Weights of a small transformer language model: width 128, no biases in attention or MLP.
Each number is 128 + 32 x the weight over its row's rms, rounded and kept within 0 to 255. Layers, rows and columns count from 0. The size above them is the row's rms in percent of the matrix's.

# layer 4 attention query, 128x128, rms 0.0993, rows 11-31, columns 0-127
size [ 82 101  86  98  88  94  91  78  82  85  95  91  80  93  83  94  97  96  95  91  90]
[[ 60  87 118 175 120 121 134 107 148 156 115 177 139 146 112 100 184 183 125 119 146 137 154 177  61 112  92 148 159  63 107 142  98 124 136 151 174 123 134 116 150 131 131 112 145 128 130  86 164 102 132 132 122  48 109 123 113 193 130 187 132 127 125 175 122 160 101 134 113 107 128 120 112 125 159 131 132  93 197 122 110 147 128 133 102 206 116 162 106 150 119 158 107 138 102  76 182 125 103 108 157 200 144  49 129 141  92 109 120 132 201 207 125  92 152 121  98 131 134 121 176 169 114 124 106 163 145  54]
 [108 101  62 142 186 176 131 128 168 106 113 131 115 110 118 136  67 143 137 128  86  18 113 116 135 108 128  56  57 166 117 104 144  96  82 143 115  94  92 170 126 128  99 193 148 113 142 101 182 167 115  79 118 146 155 102 104 107  94 200 186 110  68 178 160 135 116 119 146 133 127  83 145 118 115 110 148 159 116 100 186  90 131 109 146 161 134 154 149 132  98 116 186 104 162 143  95  81 166  79 155 117 177 153 112 125  91 129 106 112 118 176  77 165 138 145 130 125 135 132 131  90 130 108 144  84 132 115]
 [133 112  85 172  90 108  88 145 145 110 140  87 135 116 136  78 120  96 143 136 109 173  93 146  99 142 187 101 120 138 120  69 104 116 132 151 118 115  47 143  25 128 110 141 168 125 163 108 107 163 171 119 150  89 142 139  97 102  89 110 147 135 191 150 142  46  96 104 133  91  83  91 176 130 112 146 102 159  61 123  97 148 137 118 208 106 134 142 154 162  87 146 125 187  87 126 171 135 142 114  99 125 182 137 116 121  60 171 107 101 158 115 178 123 144 184 153 111 119  92 106 115 155 118 123 167 123 145]
 [151  94 113 137 119 173 161 110 164 180 137 152 108  86 113  64 116 120 137 139 134  84 186 186 114 161 137  98 137 120 156 116 118 140 112 122 128 170 103 142 137 134 159 129 167 156 119 149 115 126 138 161  61 169 179  88 151 168 175 147  92 200  71 131 113 101 146 108 129  44 134 103 180 130 131 134 129 158   5 123 142 114 151 114 158 150  98 131 108  80  96 114 112 185 144 131 128 132  93  56 133 132 122 173 141  88 151  93 159 166 123 119  99  96 129 120 123 143 173 160 169 154 133 169 138 131  85  66]
 [157 128  99 125  94 117 111  71 183  95 173  94  98 108 128 108 119 110 135 103 119 138  70  63  94 156  95 155  77 131 134 111 141 153 141 168  78 114 145 102 139 128  95  76 150 102 197 181 124  97 102 133 167  77 113 108 118 152 125 131 124 139 146  90 116 148  67 154 170 167 105 167  79 149 115 107 129 145 149 158 105 128 144 132 170  55  60 137 130  94  48 114  65 125 135 195 102 147 118 105 167 101  75 160 169 151 128  98 147 116 128 137  89 107  58 144 155  99 123 150 131 110 144 146 133 122 108  50]
 [149 161 125 102 123  91 149 123 146 103 162  66  57 133  91 123 127 126 106  79 103 116 170  92 109  97 100 136 137 164  90 146  90  95 120 155 150 126  32 106  79 184 145 152  97 126 137 134 158  89 110 111 116  71 158  91 171 106  95 146  70 168 119 160 127  73 160 139 156 120 153 117  71 184  93 103 144 143 134 152 146 134 117 133 101  86 120  81  89 107 116 167 151 137 108 186 149 174 112 145 114 160 126 170 105 220 106 136  85 119 206 191 103 141 130 154 130 158 187 124 143 128 153 140 144 130 140 134]
 [ 95  93 128  81 162 134 183 119 128 120 111 117 108 176 206 126 151 125  79 141 143 137 119 154 120 139 145 160 104 176 153 145 137  90 133 131 114 143 187 120  97 126 152  84 140 136 148 153 113 137 117 107 104  88 110 154  99 147 160 148 143 111 157 136 116  93  83 125 125  63 196 148 122 164 153 165 103  17 127 159  78 133 138 149 111 136 138 147  92 159 148 163 122 111  75  84 111  52 105 153 130 153 122  86  96 168 142 149 142  65 130 144 161  74  75 142 109  68 104 190 109 102 124 182 173 107 129  69]
 [104 109 149 100 101 108 130 151 153  92 130 122  78 135 124 152 157 160 112 193 143  82  69 120 169  85 104 128 182 139 130 133 148  72  98 117 127 144 192  63 142  86  44  80 109 117 109  69  97 103 116 119  92  81 152 157 153 122 164 189 112 108 162 153 141 158 199 135 132 104 109 118 170 115 150 136 112  99 139 115 100 159 144 137 106 146 182  86  90 100 100 148 115 119 181  75 174 149 107 124 109 104 141  53 113 132  88 100 116 100 145 143 195  80 166 154 108  93 157 100 120 181 144 126 135 136  95  97]
 [131 109 125 107 167  99 131 139  91 164 114  69 123  96 202  90 127 107 143 153 105 139 127 165 126 163 119 112 185  69 151 202 137 134  93 175 161  57 152 125 111 105 113 160 110 123 129 155  90 120  84 103 117  83 151  87 123  84 108  89 100 187 111 150 104 126 156  89 125  98 141 126 154 127 100 127  83 131 161 136 158 128 152 140 183  76 144 167 153 168 124 147 119 151 188 185  72 117  92 168 147 109 114 126 146 101 139 132 104 205 176 141  62 127 148 159 117 111  74 104 154 163 129  98 129 140 191 188]
 [135 178 162 172 116 155 104 116 204 126  80 183 120 172 157 128 108 149 188 141 128 130 124 124 164 122  95 134  50 171 117  77 158 149 151 140 138 142  96  84 119 144 152 155 182  83 151 141 121 137 106 154 131 130 143  99 166 136 116 144 126  81 176 127  99 149 100 147 144 152 132 196 143 164 202 162 142 128 150 114 131  53 119 160 189 124 120 140  91 134 116 169 124 138 180 146  47 121 125 145 119 132 103 112  60 149 125 137 113  86 144 102 114 114  88  97 161 100  90 136 129 164 171 164  49  81 158 148]
 [145 121 103 130  94 130 122 151  64 114 108 137 122 185 131 101  84 103 151  95  81  98 163 175 143 174 188 173 120  77 149 107 176 145  78 129 115 131 158 148 137 183 153 181 162 130 187 209 110 129 145 127 128 174 141 104 122 178 118 149  95 128  81 130 122 129 128 126 113  78 115 134 123  92  78 142 169 131 118 191 171 109 103  96 128 112 153 115 165 164 128  81 114 199 150 232  95 180 150 144 167 118 127 136 146 127 134 117 110  95 151 118 104 122  95 161 155  87 175 151 146 123 106 173 100  77 155 148]
 [122 102 131 121  96 136 127 104  79 113 163 169 109 181 115 148 151 123 193 177 120 133  89 106 204 129  86 117 129  91 122 167 146 160  92 130 116 144 163 142 133  90 112  63 135 123  98 145 145 124 141 151 105 146  65 109 130  98  96 166 133  86  97 121 147 128 165 159 155 131 140 109 132 152 142 166 199 160  76  96 126 194 149 127 143 119 115 146 111 140 110 145 132  98 161 166 185 146 135 152 110 100 183 134 145 148 156 128  92 172 124 212 176  24 159 173 141 103 148 194 178 162 146 102 115 129  79 127]
 [106  88 114 137 113 147  97 139 153 148 172  72 125 150 133 144 121 126 125 195 116 125 124  98 120  97 148 129 108 106 197  65 122 162 164 164 184 184  92 116 136  50 122  99 125 154 194 116 105  69 148 103 119 182  97  81  82 132 168 109 137 161  95 151 133 140 132 123  82 118 126 110 177 129 129 133 106 110 144 100 139 158 106 151 124 142 112 115 125 181 127  28  77 118  99 119 119  84 128 135 179  94 179 159  86  73 153 108 143 156  84 152 129 112 110 102 205 137 166 124 147 184 137 115 103 116 185 149]
 [ 95 156 157  99  83 113 163 127 122 171 119 132 126 152 132 171 125 129 131 168 196 139 172 136 120 116 148 160 160 126 117  94  88 148  98 104 115 147 185 122 154  33  93  39 175 139 109  68 160 141 196 180 108 117  90 125 123  78 121 136  96 169 115 135 152 149 151 150 108 101 101 115 145 174 168 135 136 121 105 107  98 172  95 145  87 161 155 126  65 129 157 135 111  60 149 111 162  90 174 158 127  83 174 109 154 172 120 114 115 159 129 138 174  75  76 156  68 116 133 109 149 157 129 180 145 109 118 118]
 [144 162 114  88 126 163 154 135 170 102 135  95 147 108  83 121 132 114 181 122 117 108 132  66 158 108 125 104 155 188 158 152  91 118  70 141 180 153 124 124 143 101 118 137 131 107  98 137 136 122 142 198 108 156 150  80 119 115 176 153 120 116 142 148 106 102 105 183 121 131 154 112 144 119 142 199 108 165 126 100 120 169 133 143  75 174 116 180  71 160  82 177 158  94  70 160 144  89 133 143 179 168 172 158 178 126 119 133 146 119  61 190 175  98 155 111 103 118 102 168 159 191  92 180 159 193 140 120]
 [122 117  84 134 132 170 150 112 179 110 178 180 172 140 100 139 134 158 105 128 157 121 104 154  87 133 157 154 165 139 119  89  70 158 102 137 117 120 140  89 149 191 134 157 126 131 103 136 156 104 101 171 165 134  63 133 121 149  89 205 176 128 171  98 134 115 108 123  93 104 142 137 154  79 162 148 161 116 114 196 201 128 128 104 106  87 153 101 114 113 136  69 112 167 126 157 165 124 148 169 131 140  77 112 108 105  92 112  50 100 156  69  83 106 142 151 161  85 150 168  46 177 107 140 128  79 125 134]
 [167  99 161 164 185 112  82  82 144 153 178 217 147 104 104 102 128  88 150  80 126  83 141 115 166 123 111 103 134 113 124  87 108  99 168 120 106 152 160 138 178 150 120 139 165  91 205 119 127 152 123 129 145  54 172 136 159 113 159  86 116 135 148  96 141 114 146 174 128 132 162 106 153 115 143  98 150 146 138 100 151 113 108 175 131 141 129 179 151  60 133 112 146 163 140 119  74 152 156 106 100 144 123 164 183 155 122 153  56 141 120 120 115 159 120 104 147 130  69 178  98  60 109 134 120  79 190  59]
 [ 78 202 159  96 157 149 173  86 137 151 184 128  80  79 114 152 126 178 143  93 111  85 122 112  95  93 116  67 101  76 113 129 157  98 156 128  86 131 162 135 122 114 184  94 112 167 143 101  82 129 193 146 178 148 129 114 104 180 163  51 224 161 135 120 124 167 148 125  95  78 101 134 102 118 109 102 101 155 139 101 147 117 151  81 152  96 125 110 154 160 128 140 102 173 160 127 127  93 146 133 132 141 133 165 154 124 130 158 111 148 167 167 109 120 182  96  83 114 126 181 135  83 128 117  93 155 193 132]
 [ 79 143 135 137 101 168 114 184 133 141 165 142 112 119 161 189  93 143 127  64 125 120 162  87 156 148 153 140 134 126  98  76 135 137 184 110  22  86  82 205 154 107 127 128 101  72  89 116 125 144  78 106 103 123  50 165 123  75  98 146  92 134 164 158 125 142 170 167 131 103 110 164 129 110 142 119 103 144 120 129 102 145 137  89 121 114 129 146 104 106 122 163 123 164 153 152 140 161 170 132 142 122  96 123 181 124 162 135 164 120 112 117 159 142 103 150 153 141 206  94 139  71 216  99 144 131 159  78]
 [130 142 140 132 155  96 150 167  98  75 121 173 170 107 141 159 125 155 193  76 129 138 120 149 152  91 131  91  46 117 131 153 170 147 102 142 122 109 192 141 116 105 107 146 126 123 147 165 142  93 142 154 138  47 103  91 143 142 148 144 121 118 132 176 141 109  86 126 112 120 113 115 149 165 197 156 157 110  59 112  82 150  86 154 151  72  76 147 110 134  82 162 141 181 172  95  84  37 136 126 164  96 142 207 157 109 103  94 152 121 104 163 107 100 145 154 128 117 115 120 106 105 101 155 181 153 112 177]
 [143 165 103 144 153 159 183 113  80 123 119 105 115 155 201 138 136 230  96 111 119 116 174 114 140 133  95 107 128 116  97 131  84 177  76 217 136 143 124  87 117 126 182 165 116 115 144 109 154 116 160 109 112 143 117 198 196 139 134 154 155 121  88 133 108 137 103 163 123 195  76  66 172 119 112 149 153 135 105 154 113  89 103 133 123 163 163 120 163  72 132 142 117 122  99  61 108 110 140 126  65 125 104 147 175  86 157 120 118  53 132 157 112 111 123 144 121 119  81 160 149 150 134 143 169  89 155 119]]
# layer 4 attention key, 128x128, rms 0.104, rows 11-31, columns 0-127
size [ 88  91  84  98  89  87  77  93  93  86  88  86  96  84  77  88  94  94  88  86  90]
[[167 118 169 132 138 174 130 108 120 108 135  84  91 170 113 114 168 101 150 117  84 151 138 168 111 111 120 162 120 161 130 111 197 131 131  99 165 133 128 125 139  96  81  92 145  99 156 149 131 112 117 166 125 148 130 138 132 132 171 110 115 123 136 130 139  89 135 112 171 141  65 141 104 114 102 131 123 147 101 137  89 122 229 128 125  89 197 106 142 172 165 118 100 122 104 101  81 187  89 143 165 107  33 196 181 114 198 116 136 172 114  88 143 103 151 134 188 128 113  99 168  76 172  63 140 135 154 180]
 [159 155  97 171 113 104 192  90  97 167  95 143 128 135 111 140 159 118 121 173 154 141 178 163 141 186 114 160 110  93 150 187 117 120 204 103 103  96 159 120 153  49 149 107 114 153 100 151 101  81 127  89  90 102 137 152  90 141 149  76 101 142 126  72 144  87 121 131 129 146 199 194 128  95 175 129 123  99 150 113 124 148 173 192 104  93 128 108  35 103 133 183 127 125  77 117 160 129 125 100 103 135 136 123 102 180 121 126 108 160 136 152 152 114 145 119 114 140 147  92 155 140  63  95  92 107 168  86]
 [ 96 115 157 103  85 131 141  80 113 195 134 114 157 106 122 151 172  85 166 115 146 120 118 113 160  99 116 176 100  70 186 177 105 164 119 157 146 127 116 166 102 113  87 137  63 168  80 144 160  99 136 105 143 110 105 124 142 153  89 150 146 104  68  94 100 162 118 117 107 169 154 124  71 196 101 113 113 139 151 142  87 178 115 158 127 137  98 162  84  88 101 105  74 135 105 135  60 117 165 119 144 183 123 146 136 167 126  63 165 129 157 117 127 119 169 140 118 121 111 209 140 201 112  78 129  73 140 140]
 [104 174  96 166 166 104 122 153 122  95 125 100 101 163 178 124 170 131 151  87 143 155 107 117  63 123 162 144 150 182 136 156 161 134 133 135 143  94  72 137 111 110 106 177  96 122  75 113 185  98  73 118 176 189  99 154 108 103 125 114 114 139 127 152  90 133 102 120 120 133 128 105 123 120 123 131 133 115 181 143 168 108 168 143  86 178 139 140 119 150  99 138 101 144  93  94 127 141 112 187 208 138 125 130  84 107  79 173 106 208 149 172  99 145  96 106 129 127 185  39 146 111 214 143 139  96 155 166]
 [ 61  99 139  82 188 133 115 153 123 153 141 150 138 130 100  75 125 136 101 114 153 127 135 133 128  59 114 105  90 144 143 108 120  98 139 135  84 117 101 134 151 129 159 105 123 114 117 173 108 122 157 111 198 128 177  96 152 130 205 142 185  89 113 101 194 135 109 155 155 127 124 150 199 137 104 145  94  85 144 116 100 159 141 159 113 145 147 129 146 150 138  45 155 148 161 181 153 101 157 170 119 138 143  93 130  83 129 142 163 160  66 220 106 116  79 106 109 101 112 104  64 108 130 157 174 163 144  61]
 [ 83 143 157 144 109  68 138 205 133 137 151 166 109 145 139  93 143 110 104 144  97  87 134 126 173 114 145 133 105  83 118 100 181 153 156 128 112  99 167 104 137  68 158 112 104 127  88 146 118 106  99 128 140 154 177 191 152 134 177 106 199 160 126 162 135 132 170  76 115 146 138  90  82 129  87 118 161 104 151 159 111 141 132 109 141 122 164 116 108 137 118  97 166 115 246 220 149 121 166 204 127 121 104 147 171 134  89 174 192 121 160 140 139 109 124 156 117 145  99 180 157  94 112 121 135 119 105 127]
 [151 172  95 141 151 170 148  80  88  61 129 126 116  90 185 161 123 159 157 108 110 116 148 129 130 140 125 142 138 117  72  37 134 128 185 147  98 107 123 137 145 127 111  98  67 159  90 184 128 113  98 132 165 154  87 142 153 102 113 131 211 182 115 139 131 107 120 151  63 152 126 143 115  95 133 150 113 162 156 139 201  92 126 137 109 157 139 157 131 122  38  83  74 117 177 140 125 144 130 158 106 131 152 138 153 138 157 100 115 116 174 164 118 194  52 156 156 143 131 100  72 112 126  89 128  97 121  94]
 [172 135 106  95 154  47 158 120 135 104 115 118 117 100 174 115 121 123 135 139 118  97 170  79 119 139  74  87 128 107 134 153 104  95 212 153 177 191 100 122 149  86 109 172 113 136 115 185 136 135 126 128 129  86 157 118  85 124 140 181 137 115 162 141 157 128 128 139 147 137 132 164 118 120 163 188 151 106 198  77 143 187 106 140 104 133 174 181  98 147  79  97 115 118 116  83 149 154 128 184  82 109 158 109 140 143 134 116 192  88  79 115 135 197 105 162  98 212 140 130 125 183 124 142 124 127 155  90]
 [171 153 168 140 113 116 134 145 135 126 176 147 127 139 135 104 123 101 114  85  83 123 150 148  60 111  88  72 146 131 144  95 162  79  82 140 161  94 119 158  80 123 138  93 159 106 150 159 126 131 120 157 124 125 128 142 139 114 109 175 149 149 100 136 147 139 116 153 167  95  62  78  41 102 169  94 170 150 107 123  92 160  76 103  89 174 116  87 150 185  96  84 126 129  90  93 105 149 126  17 157 114  79 137 115 158 128 176 136  65 117 136 142 154 115  74  98 101 148  72 155  97 156  82 108 145 147 143]
 [186 124 178  70 160 130  96 121 124 157 198  80 170 128 119 104 138 111 101 125  61 146 125 133 118 100 147 145 108 127 159  81 106 146 159 139 123 106 107  99 141  79 118 131 147  85 164 129 130 142 113 137  79 124  96  81 147 132  86 124  81  88  90 178 143 127  52 121 153 100 105 122 139 135  75  76 134 170 151  80 125  89 138 101 120 140 148 108 156 185  96 131 122 154 112 133 150 128 116 159 110 154 135 150 146  64 122 175 151 124 104 163 155 124 214 127 162 123 166 162 232  68 135  75  99 170 145 108]
 [145 100 143 146 113 149  64 149 144 129 210 150 157 101 173 130 155 100  74 134  77  61  98 111  71 127 152  88  73 159 136 130 109 174 114 133 157 136 103 154 115 144 140 107 111  68  74  70 151 154 164 124 123 144 135 115 145 130 153 101  77  63 146 139 146 126 142  63 159 100 108  84  99 119 155 115 150 134 136 112 126  91 155  77 167 137 168 103 145 178 117 188  65  67 135  92 101  92 117  87 122 165  72 152 138 103 181 153  90 162 178 123 110  75 156 143 124 178 111 127 129 102 138 121 110 136 156 133]
 [182 121 156 146 149 125 133 141 120 161 131  95 138 141 126 148 142 127 117 125 105 100 135  79 142 104 146 128  89 118 132 179 166  71  83 232 108 136 119  86 166 121 173 151 137  99 111 106  59 169 117  84 163 140 150 158 112 172 132 150 147  99  82  82 127 123 162 124 127 114 107 116 124 119 141 117 126 128 135  95 105 122 101 142 134 126 168  99 142 228 208 108 164 158 150  82  71 130  61 120 107 150 180  69  90 167 156 134 118 151 132 123  93 186 130 109  93 125 105 128 232 114 128 110 147 100 150 149]
 [190  96 156 111 160 147 141  85  80 154  81  86  79 129  77 119 155 137 121 122 106 179  74 141  92 183 115 151 120  83 134 126 139 120  53  95 134  99 157 145 145 130 112 140  92  84 110 100 207  92 113 128 166 146 157 151 106 102 123 125 107 114 164 133 115 162 145  83 138 127 113 114  56 149 140 110 166 114  71 125 136 118 146  36 141  89 109  88 146 109 150 160  94 183 166 130 110 139  98  95 119 192 109  76 140 112 149 158 119 105  98 130 156 118 119 118 158 137  69 134 126  79 196  84 144 141 166 177]
 [108 120 162  95 164 125 150  91 117  94 177 202 131 149 182 126 126 104 109 139 187  97 160  71 122  97 146 129 145 152 153 120 111 149 125 162 157 146 138 104 191 167 137 131 120 150  69 141 130 112 148 100  64  95 132 159 154 146 115  71 107 136 115 117 128  97 106 150 125 114 188 132 175 110 118 150  65  96 140  99 117 133 153 184  34 164 150 154  86 121 105 183 205 131  74 140 166  91 159 145 168 124 118 139 145 145 137 106 101  99 143 141 112 135  83  86  83 142 155 160  71 156  95 164 105 147  83  76]
 [161 122 120 178 168 141 138 135 133  89 163 108 146 164 132 115 106  89 142 130 136  98 105 178  75 125 170 151  59  81 118 141 142 101 139 163 129 145 123 160  81 123 159 122 144 105 108 134 150 120 157 117 141 154 171 149 160  86  97  62 116 181 117 140 144 116 123 194 140  88 168 185 130 127 107  80 115 149 138 110 143  93 116 160 154 100  90 101 134 102 141 152 146 154 112 134 130  99 120 133  50 146  88 172  92 130 135 190  79 169 188 193  86  85  96  79 169  95 211 120 130  81 151  61 159 138 152 125]
 [ 95  82 104 113  77 148 143 111 124 165 124 135  96  82 121 180 147 122 117 175 120 144 123 159 138 137 141 180 128 140 136 108 188 124 125  89 195 114 170 166  96 119 120 192 189 121 186 118 105 156 134 164 179  40 121 149  94 110 153  73  77  83 104 146 134  75  95 119 114 123 133 127  89 156 111 126  78 102 164 101 136 136 111 126 149 130 151 120 103 178 128 155  94  61 124  91 127  52 147 126 156 152 150 110 110 132 100 140 143 204  64 106 154 132 104 137 146 163 102 156 104 150 110 120 165 114 182  65]
 [140 115 127  95 107 106 143  80 105 102 140  93 123 132 143 138  58 149 170 131 167 145 156 110 174  85 146 122 100 128 176 170 102  79 198 154  86 155 104 113 171  69 154 194 179 188  71 143 170 168 102 107 105 163 144 133 112  85 122 177 164 108 145  93 132 166 106 145 100 150  92 161 110 105 132 102 118  83 152 109 138  98 107 172 138 103 153 104 148 130 127  95 101  97 147 134  57 131  93 126 123 100 115 153  90 131 121 103 155 127 106 165  59 146  47 101 202 165 128 131 150 114  85 176 120 165 129 148]
 [144 129 127 183 184 158 170 108 101  86  72 143 143 153 106 139 109 137 143 126 100 122 168 100 153  87 104 111 135 170 119 154 155  70 101 125 161 117  87 111 113 128 111 164  71 110  55 132 131 131 114  83 118 107 156 163 202 127 165 117 134 202 141 125 150  95 139 127  77 147 123 175 110 138 143 173 163 140 153 109 177 136  89 110 131 149 135 112 133 136 104 125 192 127 158 111 142 156  56 141 106  77 149 126 111  36  99 107 103 107 119 170 177 225  87 189 137 146 125 143 112 139 142  88 151 143 117  83]
 [ 95 146 101 126 148  72 132 118 122 146 115 119 117 113 185  50 129  73 171 149 152 127 139 131 115 174 180 111 135 114 133  82 153 157  81 114 171 192 118 102 123 177 154 126 136 151  96 131 125 115  92 110 143 124 129 137 117 162 181 127  95 119 126  68 190 116 110 175 147 110  94 110 167 132  91 120 108 137 179 135 183 147 124 192 116 128 176 154 182 149 154  90 133  98 124 129  98 108 118 123 106 117 160 123 147  89 133  67 132 114 185 133 109 223 173  93 139 136  87 184  88 133  96 135  60 104 153 197]
 [102 158 106  78 156 199 125 136 122 127 122 145 124 110 104 100 106  80  90 109 120  71  95  81 151 114 101 109 145 121 164  97 144  93 126 130  99 122 181  93  95 143 210 115  61 176 120  79 155 186 128 143  88 146 140 140 133 167  88 138 185 116  68 147 129 150 147 184 160  82 181 146 124 107 125 110 142 187 159 116 205 121 156 113  99 122 127 107 159 193 101 121 154  97 117 116 150 137 144 136 108 131  66 121 167 116 121 130 135 147 164 107 103 103 107 115 118 114 119  68 158  74 186  62 112 144 168  91]
 [146 113  92 166 166 146  61 138 167 103 134 141  73 133  64 108  91 119 138 171  74 107  68 141 115 109 162 171 147 170 140 115 110 142 183 106 112  69 134 151 119 146 146 144 116 135 158 126 146 120 110 250 106  66  97 136  85 120 146 157  74 189  71 149  88 150 117 165 137 110 149  94 152  91 136 162 127 138  78 147 125 170 157 162 135 112 122 182 159 108 156 148 161  81  58 140 117 102 109 118 130 157 130 113 131 163 119 122 152 144 144 122 132 100  87 111 150 163 120  93 199 111 100 124 102 116  72 119]]
# layer 4 attention value, 128x128, rms 0.0986, rows 0-5, columns 0-127
size [ 91 110 102  99  83  87]
[[119 143 157  86  54 165  85  47 145 112 109  57 140 114 201 133 115 106 133 164 106 197  87 119 122 121 158 148 109 117 125  59 148  98 182 138 138 132 101 137  93  79 115 152 148  87 150  86  58 138 117 142 135 120  97 148 114 130 138 133 104 113 161 151  82 131 137 146 123 154  78  97 170 204 112 121 119 164  88 179 141 122  81 170 115 135 135  99 146 105 153 138  76 157 156 135 152 191 110 166 112 149 160 151 116 160  99 105 151  94 124  90  92 166 128 139 127  81 110 132 107 127 113 216 137  92 129  91]
 [139 112 137 108 167 171 120 171 146 171 153 183  83 148 131 180 124 107 136 128 127  95 142 124 153  83 144 128 174  77 114 165 169 147  89 122 130 129 140 120 169 127 170 133 139 171 171 182  82 219 131 183 100 129 147 158 149 182 132 122 127 117 128 102  90 141 120 193 131 156 127 135  89 133  51  82 106 122 151 114  99 145 169 161  73 124 139  69 160 150 139  73 152 196 138  67  83 113 145 138 129 138 132 131  74  70 115 149 134 151 128 102 140 182 106 100 124 118 174 127 161 195 110 133  96 172 154 151]
 [159  71 121 117 122 143 129  97 154 112 148 165 103 122 111 180 128 112  41 116 195 129 115 141 124 115 126 133  73 119  93 140 119  78 105 147 103 155 133 132  90 111 179 143 109 145 173 128 190 115 100 201 155 134 180 106 108  97  93  77 107 144 168 161 115 132  93 125 127  49 143 150 144 131 140  18  89 139 145 111 156 128 112 170 132  94 111  77 120 146 200 173 189 140 143 136 108 131 138 160 117  85 149 153  98 115 163  58 134  93 169 149  82 117 118 121 147 101 139 125 138 130  62 129 140 152  92 126]
 [158 122 132 145 108 134 155  88  85 133 131 142 139 121 144 109 120 128  97 192 148 151 146 186 164 160 170 160 118  85 169 160 102 150 133 167 154 148 121 125 133  83 118 144 127 130 120 158 164 147 120 146 255 134  44 120 124 128 189  99 152  95 134  98  65  77 136 113 170 132 196 150 184 167 188  99 158 107 124 124  60 145 135 154 115 155  94 174 117 114  97 105 119 122 130 141 137 119 155  77 140 122 138 114 137 118 103  98 103 126  79 173 130 159 142 134 145 107 105 165 128  79  32 167 108 149 132 141]
 [122  78 163 108 103 154 191 133 139 144 136 151 110 109 161 180 137 143 117 117 153 154 142  74 131 139 164 136 182  75  74 157 191 110 113 186 101 150 157 116 122 116 179  79 151 171  88 196 131 141  48 143 130 113  97 101 107 132 123 124 125 119 152  87  79 124 117 120 111 107 152 120  97 163 132  86 172 161 184 135  85 123 149 132 116 171 107  85  94 154 132  78 147 183 131 134 132 160  97 124  87 208 134  86  62 177  96 164 118 167 131 138 109 121 161 117 150 192 102 140 168 130 130 115  97  72 108 144]
 [107 107  99 145  98  86 145 142  77 115 137 129 105 108 156 112  83 132 118 147 116  95  75 142 174 187  86 176 169 142 121  99  74 127 148 118  34 119 148 132 155 109 196 117 114 141  77 110 191 128 158 186 102 105 123 116 137 155 153 142 163 174 141 166  90 162 119 122 128  35 126 149  89  98 136 156 142 143  99 127  68 130 119  81 106 126 146 155 132  91  88 144 119 112 177 166 159 133 179 106 158 138  95 146 150 110 172  71  71 146 154  99 152 160  78 106 156 133 193 119 141 141 117 120  91 144  72 148]]
# layer 4 attention output (transposed), 128x128, rms 0.0856, rows 0-5, columns 0-127
size [ 91 102 106 101  90  96]
[[103 171 160 139 146 159 113 145 101 177 142 151 144 141  73 126 132 122 211 131 136 138 154 112 117  93 121 172 176 149 163 133 109 216  42  91 166 143 160 119 138 139 104  94 128 153 133 141 158 145 154 180 142 205  97 131 172 181 106  94 127 146 106  91 185 129 103  80  99 114  89 119 144 149 106 107 149 105 148 152 132  92 123 100 104  91  92 129 139 165 129 159 175 132 168  71 151  92 126  73 164 163 142 117 122 112  98 166 138 137  98 166 155  87 167 110 141 157 114  43 153  82 155  98  79 150 142 132]
 [170 206 137 102 133  79 172  95 176 177  96  97  44  94 185 188  94 130 103 119 111 138 153 155 113 151 156  88  91 109 124 104 110 125 165 120 115  83 106 128 120 131  52 116  93  77 120 174  92  44 147 122  78 136 155 134 101  85  77 108 137 143 125 147 107 147 168  86 118 141 167 112 140 132 139 140 117 152  86 100 142 101 125 144 107 126 135 104 104 178 110 162 102 114 194  53 167 158 130 150 117 122 150 165 179 102 160  97 120 119  95 107 139  99  93  99  97 103 114 116  93 154 108 143 138 122  59 137]
 [107 112 158 136 104 152 160 100  70  93 111 137 145 139 141 116  91 100 163 147 136 130 144 153 137 154 113  94  99 154 133 114  85 153 194  91 147 131  97  43 134 169  46 130 162 138 131  71 175 156 152 128 165 148  71 131 131 135 166 113 211 131 157 138 105  94 141  83 107  96 108 116 116 128  78  83 153 132 132 125 122 101  85 174 148 185  94  82 109 139 113 117  80 109 103  80 145  64 111 150  59 179  99 152 104 121 151  63 141 126  71 141 124 129 142 109 110  57 111 137 147 145  91 123 185 141 114 144]
 [136 157 165  91 133 146 174 139  73 103 214 131 147 127 148 104 113 132 157 131 147  95 153 123 143  86 111 113 118  71  56 122 162 115 100 141 130  82  97 134 191  88 147 130 120 160 171  21 164 129  93 120 144  91 120 120  90 156 178 109  90 168 112 120 130 172 160 111 108  94  91 165 109 107  83  74  73 138 106 111 105 139 108 119  84 139 130 134  69 148 124 107 165 108 153  64 150 145  96 100 179 110 185 123 149 159 108 145 124 136 175 147 100 118 102 132 128 125 175 186 134 124 199 105 136 170 146 127]
 [101 159 192 144 115 132 191  97 146 173 121 129 122  69 120 139 111  87 108 118 140 177 183 149 190  95 160  75 144 146 206  94 148 122 106 124 169 122 135 152 150 162 119 119 106 128  80 217 102 161 153 172 142 115 179  88  97 146 145 147 123 150 119  82  82 126 161 131 126 141 133 138 162  95 121 132  41 139  76 106 127 159 141 140 143 144  86 121  69 188 151 129 126 122 118  67 106 157 141 137 136  58 109 142 196 114 159 102 144 103 127  95 118 172 145 148 112 118 161 136 153 174 117 118 101 133  64 117]
 [157  61 140 109 122 149 130 145 161  68 165  50 163 140 123 152 130 157 101 109 115 159 123 121 148 130 155  66 143 112 109 244 171 162 123 140  85  73 143 152 146 140 139 155  82 155 134 144 164 182 150 173 135 124  95  45  70 128 163 170 134 161 158  92 111  88 121 120  69 105 139 129 121 101 156 117  80 102 164 121 143  85 111 135 135  49 155  98 129  88 113 150 139 196 127 118 132 100 100 129  93 102 165 138 105 164  95 109 127 138 122 127 127 111 102  77 123 122 128 170 114  83 150 133 108 119 140 187]]